From a checkpoint of a small transformer trained on Wikipedia: RMSNorm before each block.
Each number is 500 + 40 x the weight over its row's rms, rounded and kept within 0 to 999. Layers, rows and columns count from 0. Numbers have three digits each. The size before them is the row's rms in percent of the matrix's.

# layer 3 MLP up, 1024x256, rms 0.105, rows 880-890, columns 128-255
100:482497529484494463506484516521501496476482511557492413458482470556498565511489527477482467415513484422532500513480499506500504488491530441514493455499502485544532517485502508458541501485381415468468454534610503486503452502446482511490471511494546476384488581482534521539490540454433558515516541511418522482529503507529484494481550490468456520519489594532532537487499503531542479544496
101:507474449498509502508438544460476453477477430509543433514453475543497493543459566504472558465481469494466588442533459568472428490534485505419517484493526538439473519526542523449512500533480462446497467449514481520482554468498486538473557514545510517542487503496445392500448507475517486509476558458578491490548435453442454496459505473481503470502531562510507496511489549428479529474493
111:517473485500517489497547521488421471604529448415514464553444495524481536422476520548480493491444506497468552504507486474510359511507514474481504490508481535483479542514462448452524457528440499558483503435449467524494493530481569534465549484525550460450500462573448422548508477524496486478496449502474515539501497471484565529551518516525565526442568514521521518459546524587534492462473
103:555559502477459526481539462439528473464550445407477448482476546543467495459523514468497576524538497444557542477486525508542504465470516409501494444445497456546452537500459431530504521561499528481499526512526467431488507539492604579478480512435530490536533521485539463510604469443483481437427450447467548490484432519556517482491512493449464568477547520544541470497510498522474439493504
106:500498447497468559464494515498397456524481552491606498476503482537480487471446500483517487510544414577469507522456472456479417511527523537418475585456463556507459554468497547528522496478504495518503488441472535503520504506539503531569535503551469528467484479484466543481427501473573570453578551463443469476519542504486548538592436511524516504529430536592528467456555505495512502499489
104:521500517475520495481461472467488549456506579516526466545526496505550471509483532454505541546497517489509457505463483492497538466530555520461469423503463582549435500508511422481527420504509479476481482514479551558525481518582497505512515575528556518474506525496556591518512467527471493537582513507468466489608478533488492490545492501489552534505450472502475509488456503569431462457514
107:480575408558473495585506535483525543475467450480448530473566476502513550562489443516464426515513462490505509558406543433477524449440529563487615509526487459556509451539519505471484525482443424486505490489481511446486494523489471504537472497501593526495446568484473476519488505449521484531418509538506472542471498473470439492457580512475492470486488501633512511563493523496486552510420
098:500485541555505546529484436431405485464472516460536547485444493455458547589480507465529489535570501516508513509601562519538423471511490527574462522459408439392485502520510550526509615435524512581486424453423477483470574547531519460528440439511509429514451500498494547470582465502468575410438574539472488513495532501572481464508500473491450508507483490489559512506508510460486488476506
100:509487581516498512531450515493418523430567497486529596469485505503498566536556522503561537516550512644487443513555466456558497401492515503501462469459453502482507469494486528508520521459520537521530518485495457497549456454542468487511490439508507508533525522486471600495490470490497547457595495524565441503436572561496392481458545530486456505433464510482552497492513500546520533504480
095:510495452474531508477471538496475469493514476533581498420495430434487535523558485562588531478455495523538545522516566486512478490555403425532489542475488530540471541562486498500509536548496489508425516547467505459465518581537523511507493478477466527467557552521419523532522484506438529551506483506512575461419404593510578502540503506485522510466501549452468533527497487510460520514501
087:531522542478463500549543503558518488544475584477519489399584460558524542435472542466554454489506478530525494485531535512427551510488496509472498526492594484466531522498414527492430468476525526462457535562527450498499521460477473538521509509476509499531533482532525579413551571589503560483457521512506421456448601551536535465471467438532469495482505447560600532537538509483505472518482
# layer 3 MLP down (transposed), 1024x256, rms 0.103, rows 880-890, columns 128-255
105:534519504579468559501464502557491529483415520486507538469466507424561474531440573539526558397479456565492568527565428444512434518515480491537509489463503433461460492473494476569458519575518543498448448471506484544499446542454487408506490463510506519560526406566470559529541521445516507530539515535506478562558474464507472535553470511503480565440524506514583505583536412529492588521453
101:491470500473497478469513399463522529562519567537492498508499478493453559430483498409550515485484423496549513507438507491475477479467503494477478514601485512468569496539446545435463488519511418502552555466498496467445523487562534507451511441509539512484474495495487557497497502547465444440497489539491485482504451564467497539522502524492452460491530467458453490489549500567466532533447
102:493453546464523505535476508489417436488459482475515554490504548474496503503550468536554517484467565523509486541500538497537438516486463458539386523452478510490405449511516538473458463472528477453498518466489551497478442424479515456440433507516520508440518465467480451436445505569509500531498442546473507523498544545502487544567439498590562499559597480472518575487452528559529489547480
114:514466490474468477559558530507461462534407549559499513465556560414480482498504527572510535458510469527533520454501450459474480513482458416479539481539478542504524503535539520488494484490398411516520502512491484562428451456496457443460407499562550462480463518525505414530431528491426569492540532541524499529493509543520467496472509482476467487528561575527456526420519491520509506516543
103:513447492516535594589482491530551528500536560495515411498439475394571389492481469579423522494483475520539499479436534475495462478501504524482490433494543597515535536511558445458532489490496474516558536481487558511476550507431494538506499473466501505476465449516455522521474479494507448458498456490459426484552517486509570532599493475449567451467516565520514453498452521455533468450521
105:494490451494463484492479484449498502519496441492464459533448489451527494492457487531577519489411500566535507438478462488505499483507481494474462468507534478476480541490432535410509552443485463502498538516424519543516487439448491495516503516510559566490506496604508431482549509511528426506470456480528488518585467478495571535436468522549489491433486445494526471498421474504533508538502
102:469559489555536482553479428431489474563545474538460518560533562471531551449560524507499489517522520445458541494513518476484510499573493471537573565545504458528477464503526572524487542446566438534561528478503515448438479589487492467535418505526530457518476466483509522524500546517536477496428443506436570515522502493466503518569481533503442486507529536535533490510418553575470602477520
112:485521472499540489483498558493525444556498484628564389478521498536549494480553481471533429471361533519458504552476457433435490488462499487453419545527531526510430505455526452461523488511526488497507505490525458523489484546453503502469516576586497483509453501478456547501498599485514460499470481509501472418426437507480484514489512481500476518506512543500529482471448502524512483425471
111:469501482518521488564541521417524483502457550484565489525437520483555561518483493452504528441478453583522422584445563457474450427483570438464525481492577491459514535507539480483558508411457556530512452558482448559483544525527486513491434455487558614509548516466509410473581527457496464434486507456487518464477466539492428519525488506516527480451520522561528484548529478458466449469480
103:483466520476457558528532477469536544459573604486489556441479499499433432528474520509507497553550557487463499423499588467595486475514541537474539572523502513445522481547479510461534485471518469533513542529486471453522469387497469448463540428473545482458478479483524484488480421458535533492517548488496433499529501533518462502500476516482581491499493531497521461495486489561447511490525
100:516532559531566578509516553497552470498423482488564535493537558503500554462493527525472541455549504469489496498501490467450433431536471505494544507535454526486521611541533562448492515504404490552469536465531517565566529483549484438545486442458524475514476450521532490462497494459548447466461503477485458477499531601456473495501493498453470487497559541424436490461539547413517531456505